Weights of a small GPT-style language model, trained from scratch on English Wikipedia.
Architecture: RMSNorm before each block, rotary positions, no biases in attention or MLP, untied embeddings, normalized queries and keys.
Training: a variant of SOAP for these matrices, 201M tokens.
Each number is 200 + 40 x the weight over the matrix's rms, rounded and kept within 0 to 999. Layers, rows and columns count from 0.

# layer 9 attention query, 128x128, rms 0.247, rows 122-127, columns 0-127
213,163,174,241,179,188,210,146,160,215,183,206,208,192,192,270,140,154,212,189,135,161,197,213,292,196,243,185,246,150,199,195,231,158,217,223,241,193,262,162,180,209,158,168,215,140,199,179,209,140,169,223,162,228,165,271,212,197,242,209,181,191,220,221,237,224,155,175,272,258,189,190,208,253,219,237,216,242,230,256,174,189,205,219,203,198,184,175,184,217,184,253,201,270,269,183,243,183,154,177,181,196,203,199,181,199,175,156,186,172,192,189,235,173,209,133,190,209,206,178,249,179,170,234,157,210,244,228
234,187,249,244,134,144,253,163,100,205,161,229,189,195,214,251,143,177,178,198,170,199,187,212,168,220,222,202,186,212,178,148,161,194,173,283,122,185,163,217,160,230,241,217,180,231,195,246,173,238,157,112,210,195,222,198,209,194,227,143,205,125,205,197,148,223,205,117,257,185,187,212,272,216,290,117,207,178,274,218,163,232,143,170,218,195,160,288,236,188,198,233,169,219,161,190,237,192,225,251,233,186,205,94,221,266,163,241,214,144,180,179,211,242,253,151,153,186,206,156,206,188,217,194,124,189,203,232
201,173,142,165,252,152,215,266,185,132,221,173,159,180,202,239,233,132,264,213,174,170,234,180,213,214,198,251,277,213,194,166,228,180,150,279,182,255,189,138,178,247,165,133,181,175,222,138,232,217,282,253,149,272,156,149,250,179,197,162,286,221,190,244,190,252,189,265,229,155,234,203,178,267,209,204,218,184,169,198,163,166,209,224,220,232,187,173,156,203,168,207,184,231,250,201,223,209,231,177,201,260,126,195,263,198,235,270,184,199,194,273,126,211,199,220,220,246,235,182,263,254,198,164,261,234,246,164
195,231,205,250,140,196,194,112,143,193,240,261,204,218,170,228,194,107,227,242,164,288,101,189,193,284,170,230,225,220,226,140,276,149,192,229,128,138,209,149,226,223,255,229,224,225,201,178,204,185,226,219,213,225,200,183,194,193,213,124,269,159,160,258,155,154,210,159,236,245,268,201,217,217,214,192,173,208,158,215,163,231,147,201,212,218,156,152,214,190,245,151,213,255,177,212,243,205,117,203,150,199,138,127,222,220,245,208,179,212,166,275,234,257,217,191,242,265,217,165,224,204,164,187,179,165,240,198
153,179,247,154,191,148,203,222,184,251,198,156,211,181,192,217,208,275,152,230,176,210,215,194,146,181,178,135,122,267,172,209,211,211,150,230,169,273,178,157,210,195,242,152,171,222,223,186,212,307,148,252,199,224,164,194,246,147,213,207,181,170,197,148,210,219,195,124,155,194,187,208,195,185,217,111,220,228,248,138,266,189,96,154,163,196,195,205,218,170,175,247,135,228,176,164,208,195,169,252,205,195,239,145,185,258,222,207,233,171,202,190,229,204,201,195,198,165,143,258,150,166,253,175,257,182,185,232
221,232,168,222,228,169,151,203,154,219,179,216,189,231,221,223,205,253,207,162,158,159,147,189,170,234,220,162,245,195,169,194,202,225,203,261,166,193,215,141,132,162,177,158,255,241,224,149,221,204,150,208,236,183,212,121,279,210,200,168,190,162,132,114,152,182,271,170,211,230,188,135,179,153,190,254,233,188,190,252,158,200,169,233,206,194,134,252,193,162,161,209,235,183,239,174,183,201,219,208,244,220,132,213,229,233,227,174,247,175,160,286,84,201,195,130,165,231,209,195,232,185,178,203,160,199,187,215
# layer 9 attention key, 128x128, rms 0.249, rows 122-127, columns 0-127
204,255,195,152,250,275,242,302,239,194,227,211,185,208,155,214,200,198,190,203,242,198,217,250,128,226,140,190,194,237,237,181,170,277,176,224,147,192,141,238,245,205,271,245,202,180,184,253,185,221,213,168,197,215,234,215,234,217,163,190,209,177,200,167,254,209,279,242,174,193,223,241,231,176,211,182,167,228,186,189,127,233,171,245,223,225,231,150,143,205,260,185,242,185,186,178,132,209,213,190,216,164,145,186,269,209,217,171,183,215,212,231,192,277,175,186,189,226,203,190,168,214,200,186,162,166,224,181
185,213,187,167,153,243,201,194,101,226,214,178,174,186,151,201,247,235,180,278,291,227,150,175,184,207,100,188,191,253,169,174,217,230,151,232,161,186,191,174,292,134,190,136,214,222,132,177,147,232,184,257,234,221,210,221,207,145,204,195,230,210,156,230,172,158,271,210,174,165,172,173,103,218,199,233,205,171,135,184,195,259,162,270,198,132,176,173,220,233,224,179,186,206,151,223,175,225,178,189,202,139,185,281,203,229,215,205,226,211,250,153,151,193,247,227,169,196,227,148,223,209,230,258,156,199,197,215
206,201,197,254,169,233,237,153,199,211,232,236,174,254,181,198,201,128,232,192,293,212,179,252,147,180,174,139,198,271,274,260,129,178,168,202,191,233,203,200,195,215,210,285,179,160,217,261,191,163,264,152,191,194,196,196,154,174,204,202,202,166,191,173,239,212,219,130,175,210,262,218,210,143,243,213,254,142,211,205,172,228,192,190,241,221,210,189,190,126,223,158,279,224,165,154,267,158,165,228,178,143,191,214,193,205,235,213,204,231,220,192,241,260,200,130,159,161,225,165,216,115,192,167,167,231,206,231
189,139,237,130,232,243,259,222,170,232,247,214,119,222,200,260,202,212,203,124,326,189,178,210,176,215,170,225,188,254,271,206,173,237,148,162,207,199,253,183,273,166,157,184,187,176,154,223,185,242,160,200,223,239,197,239,130,171,221,194,211,222,172,201,221,203,224,177,206,174,223,209,168,147,200,160,229,217,218,222,275,162,210,219,132,184,252,228,186,181,183,192,293,259,209,184,205,175,183,172,227,190,181,224,229,261,174,208,279,199,174,157,240,219,183,129,173,158,206,187,186,202,186,211,181,155,196,217
239,181,117,215,199,177,156,219,115,221,170,160,171,182,188,210,216,233,196,250,226,229,201,185,281,157,171,213,160,161,193,161,176,175,173,181,204,179,198,150,199,150,249,250,189,257,212,175,194,186,244,158,188,152,194,224,263,153,235,161,264,125,155,150,171,205,214,185,286,246,191,198,139,168,185,201,177,192,239,189,235,242,212,179,228,128,229,195,225,249,187,242,189,164,202,208,215,221,229,193,187,205,192,203,212,182,191,214,236,136,210,211,203,203,274,185,192,277,164,220,183,215,247,244,184,239,204,196
213,221,217,170,253,223,166,254,168,221,195,201,199,196,146,139,209,166,209,201,244,220,223,184,210,169,169,216,226,232,218,156,185,164,197,204,178,237,203,199,217,206,152,239,202,264,227,256,202,183,226,184,187,227,168,253,147,202,235,235,238,150,216,283,221,178,188,228,212,153,203,201,104,171,283,188,151,182,203,181,182,236,190,143,196,213,199,229,189,164,138,180,177,224,179,160,197,194,129,180,196,234,216,203,158,189,236,263,197,232,190,207,232,257,122,199,169,168,214,222,248,164,201,154,178,215,209,160
# layer 9 attention value, 128x128, rms 0.315, rows 64-85, columns 0-127
172,200,148,205,225,161,204,187,169,194,202,177,219,200,195,190,219,173,214,199,238,213,124,161,191,234,177,165,279,200,235,114,283,144,181,123,198,228,165,198,198,203,244,246,273,238,192,137,213,147,267,187,223,229,137,180,136,159,162,173,215,241,197,216,191,143,163,117,191,122,192,236,255,223,281,240,218,156,196,171,223,174,275,223,211,186,203,155,136,203,143,241,196,172,192,229,159,275,179,220,222,155,167,288,228,205,174,277,188,167,224,223,234,207,132,180,170,278,151,185,174,203,269,191,119,167,173,216
160,138,200,201,169,185,213,214,218,167,208,245,239,208,168,139,217,191,230,244,194,164,120,194,188,213,252,181,160,182,151,248,194,199,229,251,180,190,217,139,211,221,257,230,229,235,272,202,193,184,233,283,267,236,232,191,159,146,225,235,156,256,160,221,199,221,191,208,238,191,198,167,174,176,174,239,140,200,243,195,241,185,177,208,239,195,198,191,242,206,119,134,203,249,180,179,156,185,202,217,190,181,104,212,187,159,184,196,123,214,195,189,229,190,253,226,185,242,231,194,123,135,281,148,191,208,178,211
173,223,181,197,211,222,230,160,147,162,152,161,225,143,252,106,178,236,170,160,258,217,212,223,246,259,239,186,244,117,148,225,318,138,196,181,202,167,195,202,202,248,183,187,175,217,221,152,214,220,265,153,236,186,188,211,218,144,155,233,226,119,191,220,237,191,172,159,264,162,204,221,144,224,213,173,185,194,315,179,188,236,193,197,265,188,237,230,265,229,159,168,246,195,203,234,146,201,181,146,244,158,191,208,236,242,199,188,167,212,235,255,185,276,246,234,251,196,220,215,232,221,239,214,191,270,183,234
202,145,161,198,209,226,196,210,205,233,207,152,221,205,157,211,255,148,199,190,215,228,130,146,198,182,243,172,197,259,185,227,209,303,182,183,175,192,197,251,189,229,200,160,258,152,213,173,255,182,198,236,240,228,117,167,192,267,228,136,215,223,183,176,207,223,248,181,162,210,169,241,140,150,171,196,204,201,145,228,171,120,251,168,261,184,222,219,128,217,183,164,170,173,201,159,248,161,180,111,260,261,223,171,135,147,221,198,191,178,207,233,209,176,175,181,232,176,233,200,206,281,202,207,161,159,214,197
235,239,167,197,207,195,173,165,170,195,241,194,201,179,172,146,174,214,190,214,233,185,224,250,293,162,178,153,209,183,190,225,177,205,187,251,216,156,160,214,200,190,200,159,238,175,211,217,232,212,234,252,105,200,213,202,178,260,232,270,258,244,180,253,196,180,175,132,180,199,129,201,221,246,202,262,143,222,227,217,152,262,155,186,192,212,190,255,184,146,201,203,233,262,164,223,204,187,301,198,226,153,165,108,213,241,203,107,102,147,199,240,154,239,246,241,200,160,277,207,198,263,238,170,202,185,208,159
213,196,258,103,166,108,215,144,258,115,157,198,233,191,175,177,229,219,146,197,176,249,260,196,182,194,209,172,191,203,140,261,204,228,164,181,189,173,266,219,152,208,185,157,262,205,213,210,163,186,135,213,147,198,223,235,244,179,194,206,243,231,193,250,227,260,254,228,212,255,213,187,146,219,207,212,231,197,182,201,234,194,134,175,143,252,195,162,244,118,243,185,220,217,205,232,172,242,209,201,214,160,204,165,162,179,212,206,185,260,128,230,217,168,241,173,230,256,186,275,215,137,138,175,161,213,229,165
137,185,166,154,175,269,116,207,214,211,270,266,194,230,165,285,186,149,121,190,198,146,176,138,171,158,208,137,195,231,152,209,167,226,218,115,202,273,227,214,209,173,204,239,248,190,229,186,211,176,155,201,202,267,206,218,233,229,145,188,161,268,231,175,180,271,196,151,208,201,265,218,199,201,205,200,150,167,210,192,217,220,238,175,240,231,221,182,171,226,217,143,163,188,271,136,162,247,231,202,213,226,247,182,210,197,247,183,174,209,191,166,200,222,184,142,207,225,136,221,228,171,224,247,273,196,186,203
211,196,184,211,263,211,153,198,171,242,209,202,251,254,155,259,175,146,88,165,263,163,163,227,237,180,203,163,184,212,207,166,143,210,143,232,217,137,229,189,276,126,231,237,219,262,194,207,185,134,222,222,280,253,195,215,203,249,265,233,192,216,180,218,156,198,291,159,179,132,170,165,272,243,209,235,173,251,238,166,198,162,152,193,169,263,182,158,234,207,171,109,206,245,198,272,210,227,207,196,229,270,125,229,221,180,236,125,177,217,144,194,194,167,198,225,183,232,211,188,200,192,173,244,243,205,172,142
186,164,141,260,194,252,198,161,189,197,183,188,209,174,195,156,223,228,214,254,199,192,187,239,182,216,186,150,285,196,147,243,300,134,212,171,199,264,192,180,220,221,224,224,247,169,168,140,181,175,247,239,190,257,162,178,240,225,188,181,244,185,202,198,144,216,183,225,175,244,202,189,157,167,262,192,190,200,149,173,120,64,192,149,181,152,227,223,235,195,121,152,232,252,206,160,177,174,163,103,212,187,196,161,192,186,157,188,172,176,234,230,210,244,205,168,184,202,213,184,201,245,240,146,139,244,245,209
226,186,205,187,161,188,224,142,195,206,229,207,205,163,182,270,162,165,242,215,202,200,189,217,160,285,191,165,249,168,225,160,210,209,217,253,276,180,193,249,227,258,240,257,189,237,186,171,164,241,229,189,263,219,129,240,182,176,217,153,201,228,161,172,189,177,226,218,187,186,167,149,208,220,182,151,200,202,198,166,215,173,169,197,177,182,229,196,249,194,201,160,214,179,143,221,144,102,232,213,245,133,244,261,177,179,204,228,232,209,151,153,231,160,207,190,217,175,206,163,171,177,246,180,191,203,194,154
279,151,135,262,222,223,258,186,208,268,250,175,259,286,154,116,182,167,245,205,194,187,187,181,181,192,223,185,173,205,197,175,214,174,204,188,172,180,180,144,162,150,208,264,167,174,164,202,228,206,216,226,249,199,248,129,274,182,241,205,201,156,132,185,182,193,223,168,282,207,216,217,172,180,161,194,226,232,207,171,230,160,173,202,159,179,183,197,152,241,135,182,244,228,181,261,188,203,224,158,214,269,183,246,217,164,174,176,240,202,185,209,98,199,240,208,218,218,231,166,218,209,162,248,118,194,131,267
201,191,149,159,144,196,222,206,165,221,190,151,190,144,221,255,149,196,207,187,160,150,165,183,152,284,137,208,202,207,231,190,235,197,156,230,210,262,212,198,249,198,182,197,203,201,102,201,162,170,263,195,188,269,174,212,243,119,164,200,183,154,174,176,187,165,202,168,190,236,178,230,186,212,168,230,182,200,250,137,156,228,254,226,217,188,208,195,215,151,168,181,245,153,244,232,212,189,154,190,267,254,162,198,193,241,211,224,265,168,254,206,236,133,193,180,198,229,215,173,270,239,156,233,194,223,217,199
264,154,224,203,143,213,264,196,230,234,216,229,239,235,154,133,152,214,201,168,237,119,268,203,198,189,179,202,108,179,221,237,169,181,168,203,233,177,222,182,192,246,174,185,224,135,201,241,202,211,216,206,224,187,239,191,248,263,196,285,226,216,203,164,168,283,173,200,167,249,189,166,118,178,228,247,237,153,199,181,189,294,191,172,208,244,169,212,200,164,195,142,222,215,220,156,184,159,216,198,253,197,203,110,142,199,258,269,170,175,197,197,173,228,220,186,237,189,168,275,237,248,178,236,277,239,232,153
129,184,192,157,172,211,226,191,185,231,266,172,209,152,240,196,241,143,152,190,157,185,174,90,170,205,264,196,190,191,201,198,174,311,198,210,152,231,276,220,115,255,173,218,212,224,186,193,168,239,155,195,166,165,184,229,197,154,147,137,162,177,218,212,235,144,172,173,220,212,244,174,208,161,148,214,196,201,193,235,290,279,248,245,199,175,210,235,156,148,226,273,155,174,261,248,168,154,216,250,151,218,266,181,128,139,207,267,261,135,191,186,207,197,196,141,209,136,173,272,160,147,226,245,162,147,175,234
139,227,237,230,259,196,209,211,181,163,181,178,191,179,195,183,273,185,190,236,147,186,89,263,115,246,208,254,202,222,166,201,201,229,157,153,194,210,208,186,260,208,217,158,184,239,174,140,177,181,278,253,208,230,197,226,218,201,207,171,203,155,189,211,246,116,220,104,227,211,234,146,267,249,147,181,94,182,248,173,188,231,179,227,247,185,184,261,269,174,203,155,118,244,199,267,181,177,236,197,246,195,175,232,197,196,186,150,207,141,230,215,202,223,171,227,223,188,256,185,134,182,280,225,131,181,188,183
266,153,201,172,220,128,178,191,174,198,147,281,221,183,173,155,218,166,159,244,176,257,211,266,217,182,201,188,127,203,162,184,259,169,151,188,182,204,205,203,181,170,135,210,191,179,151,255,236,169,264,194,153,168,196,210,165,272,192,201,199,173,155,259,253,187,193,144,301,263,223,183,176,210,228,177,208,245,136,112,181,221,248,216,220,162,150,241,145,129,219,224,217,136,226,246,205,223,208,177,219,235,261,224,203,223,226,249,197,226,184,203,175,260,235,178,275,237,151,224,261,128,249,200,141,269,207,191
165,196,140,228,225,212,188,138,228,262,219,188,278,226,150,203,204,176,276,277,147,212,154,132,200,222,211,231,246,221,195,189,121,226,201,183,190,139,179,213,117,221,189,302,258,213,277,194,132,214,205,225,181,197,155,206,189,232,196,145,217,127,199,193,90,239,216,254,222,157,197,272,255,202,262,193,235,167,157,287,240,108,228,250,201,189,203,193,136,202,216,245,233,187,157,206,201,210,204,251,217,163,212,193,220,138,185,211,192,154,246,184,186,185,172,186,217,113,77,167,186,215,236,181,195,178,131,165
184,169,287,207,175,186,137,191,200,210,141,238,202,127,221,249,171,185,216,173,212,195,178,248,183,232,227,165,140,204,190,228,211,248,186,245,226,174,220,198,169,209,181,190,183,174,181,175,248,170,196,227,253,152,234,209,212,216,191,198,255,187,174,182,195,214,212,135,229,232,169,187,168,250,141,258,153,216,237,190,202,224,128,116,232,159,203,155,253,260,195,134,196,257,200,162,205,199,248,203,200,183,172,237,144,227,252,105,205,175,200,195,153,233,244,148,190,166,276,226,181,208,189,263,182,219,238,209
224,248,249,172,210,187,254,207,183,266,241,216,240,212,256,247,200,180,195,201,204,259,207,238,114,145,228,183,127,258,238,301,220,216,231,177,251,160,199,220,243,214,220,135,248,141,238,218,206,227,220,221,194,155,177,212,174,226,220,226,245,185,217,223,197,224,150,226,251,237,165,161,158,198,216,214,244,186,161,193,196,188,161,147,179,201,183,185,195,210,216,253,230,182,144,197,257,195,216,178,209,199,233,147,131,207,275,200,223,208,188,285,202,215,238,117,203,196,228,223,205,206,160,172,195,152,191,208
253,215,226,206,205,162,208,212,199,183,263,229,209,246,215,204,247,256,152,144,273,235,253,231,221,232,167,178,108,194,172,166,238,156,210,125,231,232,235,268,169,227,196,254,189,188,183,174,199,201,146,158,200,197,226,254,171,227,205,227,183,211,208,196,258,216,164,205,189,240,176,194,157,213,169,176,302,176,176,218,220,272,192,177,214,188,201,226,196,95,203,234,200,182,221,180,215,178,200,242,177,221,201,187,203,235,187,275,222,222,166,229,217,241,230,204,201,201,127,249,161,180,163,135,204,209,208,143
218,264,175,256,214,200,187,154,214,194,274,155,216,152,212,193,208,247,209,233,185,179,162,212,151,268,174,224,166,183,236,183,144,160,222,214,197,124,165,186,241,175,248,290,156,186,224,185,170,207,196,211,233,193,241,190,176,103,211,197,199,195,209,294,195,154,194,262,253,133,255,212,218,212,193,264,188,124,212,200,261,175,223,223,153,182,200,199,146,221,212,267,254,221,102,234,178,183,223,183,255,214,152,233,289,236,142,164,153,204,199,212,187,189,196,235,209,249,176,227,194,186,206,252,223,201,177,205
214,249,149,261,168,165,200,178,177,119,190,175,98,282,134,199,201,251,203,213,177,205,177,159,263,190,127,191,264,269,222,184,197,167,201,201,193,197,171,214,200,268,277,235,188,220,239,155,218,167,169,170,174,182,237,158,234,213,189,226,196,255,232,185,167,158,237,240,213,152,212,221,265,271,183,156,173,234,163,233,287,218,171,211,179,191,245,160,178,247,172,209,160,236,203,228,238,209,228,186,198,216,175,227,291,221,105,177,141,211,247,193,165,199,131,212,159,206,121,167,144,244,199,165,187,133,213,183
# layer 9 attention output (transposed), 128x128, rms 0.273, rows 64-84, columns 0-127
219,205,276,154,269,222,202,203,280,195,142,174,190,266,225,237,161,262,236,168,217,190,264,126,171,197,191,230,147,177,155,222,227,198,156,177,204,200,237,185,141,119,184,206,223,153,192,185,306,218,194,182,196,207,211,111,253,222,269,239,226,239,160,129,128,224,183,172,203,254,161,207,136,128,161,172,289,202,221,233,181,190,229,240,254,190,172,183,196,202,200,216,166,205,199,205,128,207,195,168,162,254,147,244,203,101,233,178,180,257,267,244,194,255,181,252,98,219,235,203,178,259,196,251,209,186,167,197
222,182,225,176,230,185,200,193,170,170,246,207,214,209,173,166,188,195,104,182,203,183,218,196,226,215,226,146,137,142,193,154,187,190,190,223,253,137,173,167,189,245,183,173,193,201,220,233,157,193,178,194,217,148,292,162,200,289,220,224,222,170,181,212,196,190,254,179,219,204,152,212,209,263,201,207,162,206,185,219,194,257,194,280,219,233,221,170,135,206,184,215,254,287,206,186,197,227,147,198,208,123,207,270,172,234,175,169,178,249,229,209,233,157,165,222,129,201,281,170,155,157,195,176,141,156,217,186
192,173,209,224,273,254,220,149,203,161,208,209,246,211,225,262,208,282,178,197,184,207,196,176,142,137,160,254,211,218,247,179,237,202,249,165,189,176,177,200,234,271,199,228,206,232,220,199,151,182,226,240,221,204,223,184,226,220,173,258,221,163,174,221,159,228,212,204,184,162,174,226,202,65,177,229,166,222,207,124,201,224,243,175,263,233,176,181,218,309,226,184,201,222,200,255,155,207,258,177,250,184,276,162,160,152,186,196,216,277,180,193,191,217,179,257,178,141,221,180,259,202,221,265,178,213,195,210
164,218,248,225,125,234,213,190,220,131,172,172,167,176,261,196,257,257,222,159,207,142,198,173,237,223,238,221,181,188,236,149,180,237,172,228,188,191,224,178,179,165,201,162,195,210,276,163,171,222,196,205,235,161,221,210,278,195,228,184,234,254,226,243,193,201,212,183,185,178,203,198,222,233,210,170,218,179,264,281,184,213,246,182,172,208,202,279,282,228,229,184,226,209,193,136,222,224,250,174,238,190,238,158,200,214,234,219,173,185,265,207,180,223,228,238,187,236,136,234,209,252,226,222,170,214,181,164
215,187,223,269,228,186,139,218,201,215,225,204,174,176,171,236,165,159,203,189,170,216,206,161,171,182,208,160,230,149,229,218,190,182,135,142,165,242,211,199,249,223,207,211,203,196,190,139,162,206,244,203,158,223,209,197,251,246,211,132,213,202,157,242,207,116,226,300,152,236,190,249,270,174,133,289,185,178,214,217,220,206,162,253,198,150,224,299,179,242,201,166,242,206,175,189,133,159,185,147,188,179,185,163,177,192,179,183,160,231,151,179,187,139,250,167,233,199,209,230,174,251,178,293,178,203,184,242
200,198,127,182,153,210,199,214,218,189,188,202,199,237,173,208,181,212,133,236,266,178,237,236,189,231,194,207,179,147,129,268,199,194,251,160,167,218,205,194,255,198,190,167,130,201,192,240,230,187,254,208,225,153,207,233,198,201,208,268,233,170,188,164,218,172,187,141,174,250,234,194,231,297,206,205,164,133,221,133,232,197,179,238,175,148,220,242,190,193,252,186,123,225,164,232,223,205,197,223,224,139,260,225,212,222,186,208,176,178,183,173,186,256,186,174,175,178,156,195,231,181,230,184,167,198,113,277
212,195,191,289,152,171,233,190,177,173,205,220,232,203,204,201,171,205,216,207,167,155,188,133,172,226,205,228,136,214,179,223,172,209,163,268,222,173,291,176,199,188,255,209,127,161,204,251,214,214,198,143,191,178,182,217,244,141,292,161,262,178,163,212,199,222,200,184,182,212,238,179,196,223,213,168,216,219,189,155,289,250,224,235,182,194,246,111,244,209,221,226,268,215,159,183,238,269,217,204,207,170,199,130,225,195,200,165,214,177,217,217,207,190,168,230,237,197,184,194,121,175,236,197,204,188,256,201
188,220,213,194,187,185,312,234,170,168,254,177,263,171,182,180,219,185,233,179,195,201,230,201,200,217,284,125,266,170,214,221,223,252,176,249,210,176,202,170,179,149,133,206,208,196,174,195,260,171,174,194,152,248,205,142,209,215,151,134,236,210,163,175,193,198,264,184,115,210,205,188,166,173,194,222,231,197,211,210,199,192,153,192,204,161,258,200,175,162,183,156,204,155,120,207,203,168,199,122,174,117,234,247,180,270,225,197,260,155,189,208,175,204,170,274,177,181,164,223,181,261,180,213,157,122,153,263
186,228,236,155,214,204,150,126,222,166,211,173,194,218,177,235,235,191,184,175,209,247,195,135,189,170,225,189,108,135,247,185,192,188,249,175,236,187,203,221,189,208,278,189,195,183,218,271,164,218,198,275,244,194,214,205,236,205,182,251,217,220,190,244,171,151,180,141,209,183,220,195,246,204,152,221,216,174,220,194,235,270,246,207,125,222,209,155,194,218,256,190,140,199,258,173,151,260,170,153,206,245,228,160,179,214,200,218,174,191,251,197,179,204,258,272,155,135,177,257,219,207,154,255,302,169,223,163
259,217,192,149,200,210,166,191,241,174,203,166,161,189,112,241,254,256,196,215,183,209,197,213,181,206,177,181,217,198,221,160,177,192,212,168,267,259,213,156,232,175,192,210,238,219,205,242,207,183,175,243,234,206,176,221,130,225,216,169,220,146,200,183,182,184,161,156,175,212,160,186,137,200,184,207,150,210,172,277,114,144,238,213,198,188,219,120,232,202,173,179,252,245,204,194,231,192,223,218,180,202,166,282,196,193,159,172,188,215,199,208,161,216,185,236,184,245,125,246,175,253,197,202,206,196,153,194
129,238,224,173,146,222,213,203,257,195,213,165,205,156,189,173,189,221,200,149,190,199,204,181,198,172,233,176,188,85,268,224,157,320,267,254,152,141,207,264,183,236,168,200,226,173,154,205,203,195,158,241,177,232,184,199,183,190,185,245,295,202,228,207,224,253,225,260,222,236,228,258,222,173,165,260,201,248,215,211,149,175,245,276,212,220,123,251,211,199,234,213,206,209,240,171,192,247,134,235,216,183,157,220,139,193,206,226,247,194,159,200,225,171,206,155,206,244,250,196,211,208,228,181,163,145,191,185
180,187,201,122,254,193,130,201,254,260,202,137,227,209,236,190,150,214,230,185,216,170,190,139,166,154,222,199,218,170,256,230,189,154,218,180,200,225,198,186,212,181,112,227,196,194,272,209,173,176,203,208,231,223,219,207,225,197,184,213,243,199,222,191,172,235,161,152,239,188,194,184,167,179,220,194,211,223,182,248,272,192,224,212,213,236,193,183,223,171,161,203,183,211,222,253,265,208,173,154,214,250,228,194,289,222,207,181,261,159,257,200,159,191,172,196,291,147,172,199,199,245,223,203,235,210,181,266
208,233,237,182,189,160,178,203,183,233,216,188,202,167,141,220,121,229,173,242,174,165,191,197,189,232,229,187,106,194,195,220,214,261,180,209,152,213,201,242,235,257,202,229,140,192,189,192,140,196,154,196,184,206,201,231,187,190,164,170,211,202,216,221,212,157,203,193,200,211,194,180,209,208,188,252,149,154,272,207,205,199,196,164,132,229,184,211,224,192,171,169,246,195,198,226,195,275,235,147,183,175,180,210,233,197,146,169,195,181,169,143,229,200,209,236,193,130,159,176,204,172,256,185,78,170,183,163
240,224,176,192,201,242,232,168,272,174,249,251,236,263,211,242,172,185,151,206,198,192,179,236,183,205,173,318,166,162,203,267,212,140,206,186,204,196,271,192,173,204,197,230,258,186,191,142,206,191,207,160,147,163,151,224,126,225,222,120,207,240,241,158,192,260,184,240,287,174,179,183,235,267,254,99,309,215,154,240,233,199,220,192,161,216,191,238,221,187,192,265,280,247,126,206,214,201,180,246,169,172,203,189,263,184,192,239,180,197,206,222,205,159,266,209,256,256,169,200,177,150,266,190,185,250,175,204
277,167,208,232,233,166,211,234,234,171,221,185,205,271,236,117,206,157,176,191,143,257,207,161,203,188,192,229,185,167,242,246,228,260,176,173,230,213,223,166,240,229,178,250,171,222,205,213,197,237,236,231,172,199,236,161,260,247,244,232,126,233,226,208,201,203,233,219,171,195,166,244,195,217,158,199,256,347,132,271,230,220,253,151,247,224,195,186,198,232,218,183,218,238,199,192,242,80,200,161,177,162,184,211,247,205,188,209,202,149,222,215,213,165,213,213,202,207,134,161,145,223,200,171,277,210,200,247
212,212,230,188,214,168,225,196,258,212,200,154,183,199,194,276,146,159,208,190,213,161,231,215,290,177,199,215,241,184,209,253,169,216,243,132,243,181,226,267,215,271,238,237,162,248,231,239,211,216,249,224,174,281,272,204,235,160,194,278,248,191,281,228,209,275,192,196,217,214,182,158,194,247,192,208,308,178,232,177,258,128,245,209,261,154,227,182,202,187,212,181,160,173,236,244,181,195,259,206,170,174,203,193,245,214,159,196,174,209,219,193,212,205,189,110,168,180,204,142,144,242,187,298,163,189,209,157
192,266,199,206,196,173,199,161,201,224,222,186,161,212,190,154,168,261,201,194,185,181,162,221,166,177,161,220,192,192,202,196,184,218,226,230,156,216,204,282,189,207,174,166,180,165,192,252,211,185,205,194,270,251,184,124,281,229,166,172,296,173,232,170,150,187,191,154,204,218,177,139,75,236,206,230,195,201,191,224,194,238,152,180,150,138,220,250,210,218,154,288,191,246,169,136,146,193,211,286,156,230,177,125,238,252,149,212,183,223,236,203,245,178,265,223,120,344,214,268,211,175,170,195,255,228,191,152
201,136,240,256,247,223,213,221,159,150,212,178,172,211,185,241,190,177,168,198,256,205,160,187,193,253,179,155,194,170,220,205,154,213,207,227,218,231,204,228,266,236,148,203,146,178,250,235,215,183,200,246,161,151,231,199,150,222,226,149,233,201,166,246,259,229,245,259,177,153,252,178,233,221,171,209,139,233,203,191,200,161,160,165,241,258,264,181,176,207,241,231,208,243,274,196,277,170,206,148,240,204,206,173,259,212,229,201,162,233,225,251,221,187,161,273,212,188,226,139,189,216,267,198,228,181,92,237
156,206,196,206,178,236,186,221,187,177,195,220,195,159,193,258,184,250,155,161,213,177,205,260,189,193,227,149,167,169,148,251,162,175,184,173,162,218,208,177,233,228,237,142,184,183,138,189,165,232,252,227,223,173,231,250,192,128,200,155,231,192,203,155,181,205,185,172,145,240,212,195,256,212,246,187,242,189,275,223,174,151,276,187,214,209,169,242,234,196,149,219,154,155,252,138,241,180,185,207,204,164,196,166,233,256,212,169,185,220,168,218,195,216,263,257,183,164,218,223,168,189,187,215,244,220,244,183
259,211,167,134,274,225,164,205,201,234,171,194,207,186,146,223,201,211,194,195,225,197,246,177,182,261,194,216,164,196,202,224,166,144,184,227,177,202,184,246,189,248,234,203,219,221,207,162,218,253,208,248,239,196,210,210,164,212,241,251,181,196,227,183,198,191,163,146,144,186,156,217,231,247,204,220,226,194,246,167,202,165,184,146,194,183,272,183,179,194,183,151,193,139,157,285,216,198,241,196,207,203,166,177,195,196,149,217,184,156,132,142,219,221,195,186,223,297,211,145,188,169,220,197,124,205,201,237
201,179,207,219,237,197,173,215,213,164,172,204,181,193,232,159,213,241,171,171,138,226,226,219,153,169,190,186,268,142,212,172,234,228,246,233,201,250,114,154,214,230,213,189,222,300,160,198,186,183,221,119,215,205,190,205,207,215,205,202,252,201,145,198,157,265,251,237,237,217,165,214,156,154,177,209,154,218,227,209,228,233,189,248,111,146,177,169,117,206,202,228,169,140,191,197,289,226,167,179,142,187,166,201,263,187,175,237,236,236,199,184,200,178,199,164,219,228,261,255,167,170,152,199,204,151,202,195